Part of a small language model's weights: 14 layers.
Each number is 500 + 25 x the weight over its row's rms, rounded and kept within 0 to 999. Layers, rows and columns count from 0. Numbers have three digits each. The size before them is the row's rms in percent of the matrix's.

# layer 8 attention output (transposed), 128x128, rms 0.149, rows 120-127, columns 0-127
131:475500541481481517463473453525480478537522541528517520500536522473508473458546506517514509477527526506469532472485526503465525470522475519504508514555486504521475473535508530440498518480500505489498464489491484532469480517515530513531514525479526494492475542506528521541488501497493499485482454530456465499497487464514497558523487531499482473495492523520445488495490485501491506456475
124:520529475467507500493474528571487483519513500522550514516517467533477514506472532504536493524496498484506512482489528488476478494534495526515490484465487478495492495494516497498456483496453509525515482537514510481523499540464511525465504528449484466484510476494499526498536474478510532546538494485515488519472503463527486537549533464522503501439485538496518493471486456477502452460471
127:522499553507494490480511495504498483496468489506511508498491468468485493537482532545517490495513525478496532499494497482466482518532476478511520501514512530509537511523502506519524516530515555472462554489488509480498538525470500464525480449499496507533483485519481525501430521474490506500523481495470485497485447520503448520477464462504501520487540513504524448471504478449489572502534
114:495494489509483497489496491514486507506520512496538554533472489538507478448497468507527479510504490566492524454516531495522512462511459510513467526491462495443546531512473505514469521445473511460510482541507540488524492505521509475454512501512481504493491472468526465547525520499462528493529506483446512499480509503487525503514454493507485503511527531483519476485487532444515528506481
121:502478512518479468477499499492461464488493495493483524500500485557479497545478551479502485492514513540481497511480468473544475489547466490480523512462527497531512545499530546472529477489471529542532484529492434484519492509494508496514508518502477476524457492492530499491496519523509508463534517505523476501544487458500486569498531451493517497544518488510495487520486506462473475493470
118:503483530492498467534502455484512458450543481515529537486501499561530496474480508503487491512470478523523474522510562490576484525475461488505501535510480480459482455515539516456496530485514490553488525536473468497491482468491521494507495468528507491534469510500502507535483523525492496484533498512492476521528518477490481483477489494515490490500495515533485460472511530540474469476493
113:489489492548479512508506531520510480531495512544515534499513535507440503500506524486433537509505520552467504429467477522522479481520545542472473467524467509503481469467482513529529522491467517523464484539467546518561499466510494468510515501474529493480522538544511488494500536496487517503471496499501493492485514476514500497472518473511503484489509477505471488528462478505485495487486
109:536491524529486517496456436517513520502538476564501487520500542502496493533522512482542476524462450501459504519539495486514513510487537532511494525502508522486479494485519541464539488472505514452478496510490523470487498496536477517440521465504483471544535473505445513501486509475480469510486474475488487487526524496582487457498491514513498501494485527513515491492511512493501495483506
# layer 8 attention value, 128x128, rms 0.056, rows 121-127, columns 0-127
121:483524450468554542514567477497491517499511497481531484503518534511532519492452514498512538502472493547466460502486417499485508526518500484494534487465507456478494492471504511462506493550523493541460496507529539522475497537520483464464512507524534475501480502488522484515487503513485518449491494509476493487521472504491495527491475514484547525520513493524509508521525519512495460506525
120:495499471508440535505456522526495523504506477541464497494506505477515492545482504492487516502530496476528536517469502472508490534498504489470503527487522533526474488477517529465474477478509515522521484498542560507529529482499512449495498491517464526507510545523578538490478479479471485504499501521537523463502482439515518475530542461484528498472473484484484500513507508479499477464470
113:485493544492491457516506409524484581505498504501513519522492506489514532534509482496490459491493528523494511490508532519484510519509449490465503508484499490454506501517502492488503487527512470505515478493517539480460513511492556471467527500485571493480481515502532446492511491486502503458459519512534478476485482557494471517520529494497493491471505522490490474514539531528520489487526
123:507479475476519482483466495511508526507517495498504477524476509485458532509516506503567522531495513520525502463478464499514497521492471509509509493536482479540491476544448505499500481497545481501508542476512498493496497514485488452459476484478486510486475490516494520540496552486489571486512477516535528494488447455480500498509482489435513514529495495505574457531524476470499505476495
117:545474493548497507470491466530511518503514510512496515477524453490462503522495518494547483479494483544526472470512564504469475526491529492517514526474466481559516507524503506510531499513518518534436494466509513501522495511468468467515510501451533498457488526499486457518528516520478511483486504516479491518472522464496527486483525507452457486525513508457534535483530526479474511509518
114:490532502435504504469518470494518500517505500460460453524506470530513537459509465496480511499467551484477519528515526483476492465515483501501461505493496475481529514517501529482497497529575501443488503445505511505509497481520507501506459532503511507545525518456538496488485505539459545495529513498459504511498465506517510496488502469532477487463506509548542521503492524497524514499474
112:505479485470489495499510551494504475537523526496487515479461515505478444496482491481478533519482522461537498475494510529428512482486513513498498564458502508517503467503474510484515522495482537531458491473515500509480548531517480489509508534503508478467508559567509467461513556499536503509515535482466466460484482493500532510528517474544512494494513504478477504484503503476504492520523
# layer 8 MLP up, 256x128, rms 0.132, rows 0-17, columns 0-127
101:496557500517522482485452507494522515506486503514521477475476484497512457519509505495512485529518485512544463481495535500501527529487473513484508537488525487490504447531535495551495533448506513535503482561533516467523478505487460496512474470513543488518466467485494538470471521460480486484500479515534493489515521487478512523504489526520471485530518485499440475509537454503548479460496
100:506511483506494507516490477529469508477518495527449538464519517491501493518532569503481486483536518495486538463538459525502481549516524483495462518542500531496494513503502479480486462467440485510514508507506485543517558501563508543476477505470485516478505499491436494482537496487531511495471501475493510501497517501510479504508462526507492476533503482428522498506488537485506477496477
100:447483460518498491463514534473476516539510478530536498458546496487497504510552484491525491492535461476487517469510500504463491471536542476479526478509550466514489487514527467512468514475484508477514503499551519508503460471521475503502474520521533484468492501452524519557491494513499523514496496517538490495549506513532506485468467472530524481503508478489504466505565492467499505494470
100:522544499542485501481503476508473494504572492499515492483558521483449449510502520504472520499496473497490494502546543484498498485453481432538477527505488468516508494525507504504497463531484501478510487510522526501500528540499477552497527503497472494467499490498498501509468478481480481447510518528535525487469478500527516504437492490505520490534567539506496471487503479501521484525471
096:485557512506500503486460483514474556500498534459542469472466518460504495531517519482535491509530480490507534522490479497510538486457474549482507448513490500494528485580486490535508495455510495514515509523527490439468528492483487529516495475496489519502487503498516536492509514495523511480497497545530469513512488442500539477511518484497486492479496479523472483527490465492543455506486
099:490474476475529469488507490490489545485505438456524513508523527489479538494497516505471531493525530508489492521567485479489526513510479481504492451516549515461490532509502516520489502504523530521458497519484532482484503503527512496497494546511484454502465449483525492503542551464509490507493498485454515533473472488494513472501491477525476532507563500476476502514470440492475513465492
100:511572466517525520454491500473474527504505496513452469494508490510541461480511518545486522496482548508521533490465516508535555543454457517520553479492503541510512504506503493487490469509481486515480522497504534497487486481524481517501501470525526494479462492487488519511512475468507535458475539499484468491485496514508538487464513496514487507527545505501476465466560477511455484501488
093:503479499472484483507540502495482541495520481489510550482493504488511478520487527558472516502456487521501460533505454551454493521502527470534499518504495492499481475515478513426490493501507464496517493469534490457520504526525468551538523536515520497523547468505518531497501494499501470439542493520510499513460492489470489488495515493522520508499516493485503484439506542466511461488522
100:492520488525498529548472529474526516485493462417457546496516503500537515466502549519449489536491495496517526529541476517511525543486504497481499471527493489496536487514472508502517490485482511538535499517467525481524476463508492537481502489498524515509482522504533461470475524526477484522477486492503546509523519484496496517446515459479472506535503495488472480461497479511492437503510
106:477533485503524502468509521493468510525492520539447470502536502475522461524501524480482448499488551543522503500477539526551522487489505492525534465468508545493537495523520491523533498493504520483493466505536519463462539475480493545492520501500545539507491511510476538493478471487514466496525515495496511498518476462498510470469498509497496487513542474470461460466507445486512492502467
082:494497477478507506521504532551520460523493513493517503523455507498496507457531512516512520466495500512482503501519520482525509533432528499552534431496548528503503495514511509461521463476482466510485465509512509463513507502560484502500520445502463518490482483485505516523523505472536513494469516536488519515496484469487478523520532484480460513477477497463516533485497540478477441468502
119:502500433488474466526511507502474488504479503476466480510581506510463498511539509521465504489505513492498475526519551524468528522464503473485540521510510485421511507510504507521526485469452489490529483514486508516480534533536505544438496501502530446489484504497528521479510504495502482487498508537487525503521480533508508510442535464516507456470519481501494520488498515511492509476499
107:498522514530482444497497537505514497530530466464482454480457499522524495503468514540483546527521505483492491520493463524479523472519524492481523503491553497485476449497530489502482479539482467508530533498499556456498477545547493468515468522469494496474527528490493517496469482516501506472475562504482482490524522518500520516492506480494447471544504483504463510501502517475502472537474
097:553516503478514512545501473479453502506462466543545517485552483518458484480490528554458506483497514528460465509502509510460498481510488496506493485503572507519496520484539488476425496502531507497489489483499484482453527509538465522472500509473515449500495520472506488513499528534503520460484512468480528517491534500495495515514544497507511496508495462486517537525470502518487495474506
112:487522472483524479505554530507489514540492505492509437523474519534506506519500546537500463476547523517500497506507531488499482512497492487483470478528514500537466504500507465489473474475505488513530529536506503514513489483507480473494474479593531461484534525472452521505533481505521481502473490520529486477502446531517475514498478477472503459487512488473528510500528523474496497464449
091:496487484536510509500453514450459471465554513477473527492458554527485486467523483506500541481478499508492473508488489505496484493534550512500483477500508495478507495546561505561514457485535491479486483492518515481522500463499534485496497505568509467467499500494520488526446515493526492501483481519519521495464496521529501503519510524530510497491535477497511482485495441548529471511502
105:484476503502517462568482459532478527455523469489547472511501510471464461490492496513470490517535503536502448482524491508489506487509470501501460521501542538474517494520495444517500530483493519488510525516530470534503495515491468529457504479518543448519515473561490488511496494572524463519521508488492486522456501513530474541489482472505502503516512480487512471497491497522490504492515
100:480534484541504533470471535508474516504478527483527519474506515440472509518494499511483494473513509460491453466517528512534537530465500500509532501521500533523519503528484515504511469490479506535487460537490519465493502484497508511511505474519499504516460511517441486480476495515520503488471530525464541475526456500508498446461542473546494498470554501493472548470499517506480493500549
# layer 8 MLP down (transposed), 256x128, rms 0.121, rows 0-17, columns 0-127
099:517533470469468555468551499470474521517486495456513470517504516499531516517481546469500491513515511525491520465487518500517486501482514508491478512488438530502486537528465505497510445516539483481511500454466563511473542502520533523503516513508507471488532475477477452525533479518513494527495491480510515500503464520547506457521507472482510506496492494467485523470507525481509506499433
103:483524489499471501450512521448538533554495510466456505519483469505500513516466492474509519504461516547481505548466509485487473473488497500496511523493506465517470498530516504523507484514536540494508506528520497453485484490474502464524489492473510497528521504460523528562469494507482466505520560517482461546468484519484524488515464508539529499450485520507519503466524484480518476477530
095:523491507461513482523519524497493512516488499426516553498475451536493546490526515534513478493491443509546497506492513496492504479498477504445467500483479484504549544518494455478529523496515518524513521459512478465504467486468481478517540495516501483523510518524509474471511487468490465505491542509526507543477504477522500467510525518472520515487482465500475500498457509497565492491541
104:530490506504495512527511546541499532483469502526469475487502508538475549493476472494510501477493525492500511532517438519510486553519531515489504481498509513445500486455531490478506505494496549474464482460544510513504518482439490479517482509439485468472512510472521505535473517462499538537470465491469544507517514472497479495529487514529486510527479523526534514505456492495496517469497
091:494466490504478469491498535508487469511493502489464524502521507495497512499510507509484508512486513464492455486491500510510492519478503515550504497498510521489481505456477506487490477482511506454523526505496484539513505536514496550457457582521491484496515465454499498513539471510466477517494512537505480477511557483487492481517491479516539548515509543487565505486480465497422531465538
096:506502525463480529499457457528490518468495556500516481493477508490512483475470507494533485532536465517506507455486486502490451483482465510472481492496449526504527535522500541496545501508520488459479512534499525502487455493497476516528519494550503495537497520518480481502532467515506495472492515482527480492522530524497498492500534544545513456495485484438513547481500523473547455520503
111:486471524539516520498528515525542502497520473507517491455501506533472500508482496521529512474483440498501520497520535484553453486540508524500499497458491464454510487527483479557489498498519521483493547465499525451503506460467514482549491490543458485497487457501461465513490513502524494535506498488522495514503513491467541492508493509457479494477578493528497481507476526498514481499492
087:474512541542505499504497509490466474484503482461487482485490468509472483472485512501514482474550529478486500492502530448516528483518508499451476508504513496486493484500514503611515485506491526492469488526518502500494539516487541488487508495506536526510466486539487452490516499464467516529434534455517535505499536537550496489480489471479526468525480487495506514498495470525490526505500
100:454490526484498431530523490517494510525493459548528470547500488518479506479501482538457492489510515517536524495485507498550531502510526495515514477491510509507516498444471506502503520508504492452510505488493484488501542522489462483539541495523475517497529502498511496533497493493511474439485472488466470496414527489469504479515530491518532499465510557489473505471468518481515514524517
106:512527517491471466481561467489485502511502523506494496542465497494465514523465529401496511507519458531498501486500510512501523475526547508501497506487498502515488522473496526482504464511477499490488531481486489484544455553496495478545483529518483526498555488449514470517494482478503513515480515465521473473494481503509503500558474491495489455493474500509530483498532553525490539490507
081:550480501520517496497471511493514485465451522521482526507487526450506490499478470502481527501476507530466529531502489511514466510518447549491533527485450472482530517484478463531494511543501479507497480491464485506506494493464499480534507496486505547474488486517509502498529514494496500520489512491520486510473530513475491493488466538530462490535561522497482493481478467552523564560466
115:495516548504499479544459523501470473468551503538487480474493476503495511507506482510487494485513462510508522514518475486484543475495521557511488507512500501540486502465481478498536510497471460496474522485506495547512544510482474442470542480497507495500517507502466464479534406489502486510513493500522513480469534481512499528481527491500517512548524507512483499497515485488494481581472
103:475523481494481508487483496505483497533543565485508521491430489516519503516531499489474481509532482544481506470509502507460496478483496494498543512485493480496444504497491466460533517506519520511496478510539481511486473463507500494517493472528512517543491465501506480501523452525481467542523479487529493529525504489513454540452499557482509552529472463534535502469493520534484473504524
093:508500490545510485446531510485505500494510478487482521506498516493526494508542495499460497520542445459549530521520489473525501524492503503496471514491450518480492468527526502508536497496460500520526500517510494474477488466465534485526492475516511538514548482543449541497504497479509492498497491547525456522513503490529489438487458556478469480510460522487480454495511523519515533509493
108:491527507512483537511490452484497503445536510513516526493500539528487482485445480530528495524456449476510484465494436486489497501491528536514487489497524512512529529511529503482495544542468547492466486521516496539508550508496431503466479486498550479486500463554529479528518465508528512507489500504467478472498496503485487518492499508516502496515502516514493472543482485471489526476536
092:490518528477501494473557508520510522534492519480519545486537536484475554500447514522526459505518522482480490515475519529468490533520523515474500523489489502516444470514479492476481507466479475506499518529467506491529471464510468539539511462442523478474511524541548489466530501498527484529496514496492512471520503478489513496485485480468435489471458533522508510476511515492493498473503
104:530461506502538498475473550513491470526479513502564528466553574488493502523514438505483511474479461476516498482496486480491536513499516497482524471531486489474490487523497531490487521501518519485495486530483526503475529491531507512521480536485537531459492499524514498478560481508474526476458489492464522490518464470458491481482513480519481557468489517483520501508509466520490524471494
102:517505454474535533458519492517522537514470469487490457505518494524515516506444502551496517533519457592534474527496470511495476501481515503482503490456531539495486508489517497473482498515496487478489566463480524503492515530521484496503542528488481475484490509526516501502509495477509517443521477491545451476490515515491514467512494485499477465521505509529478502520530475492502480537472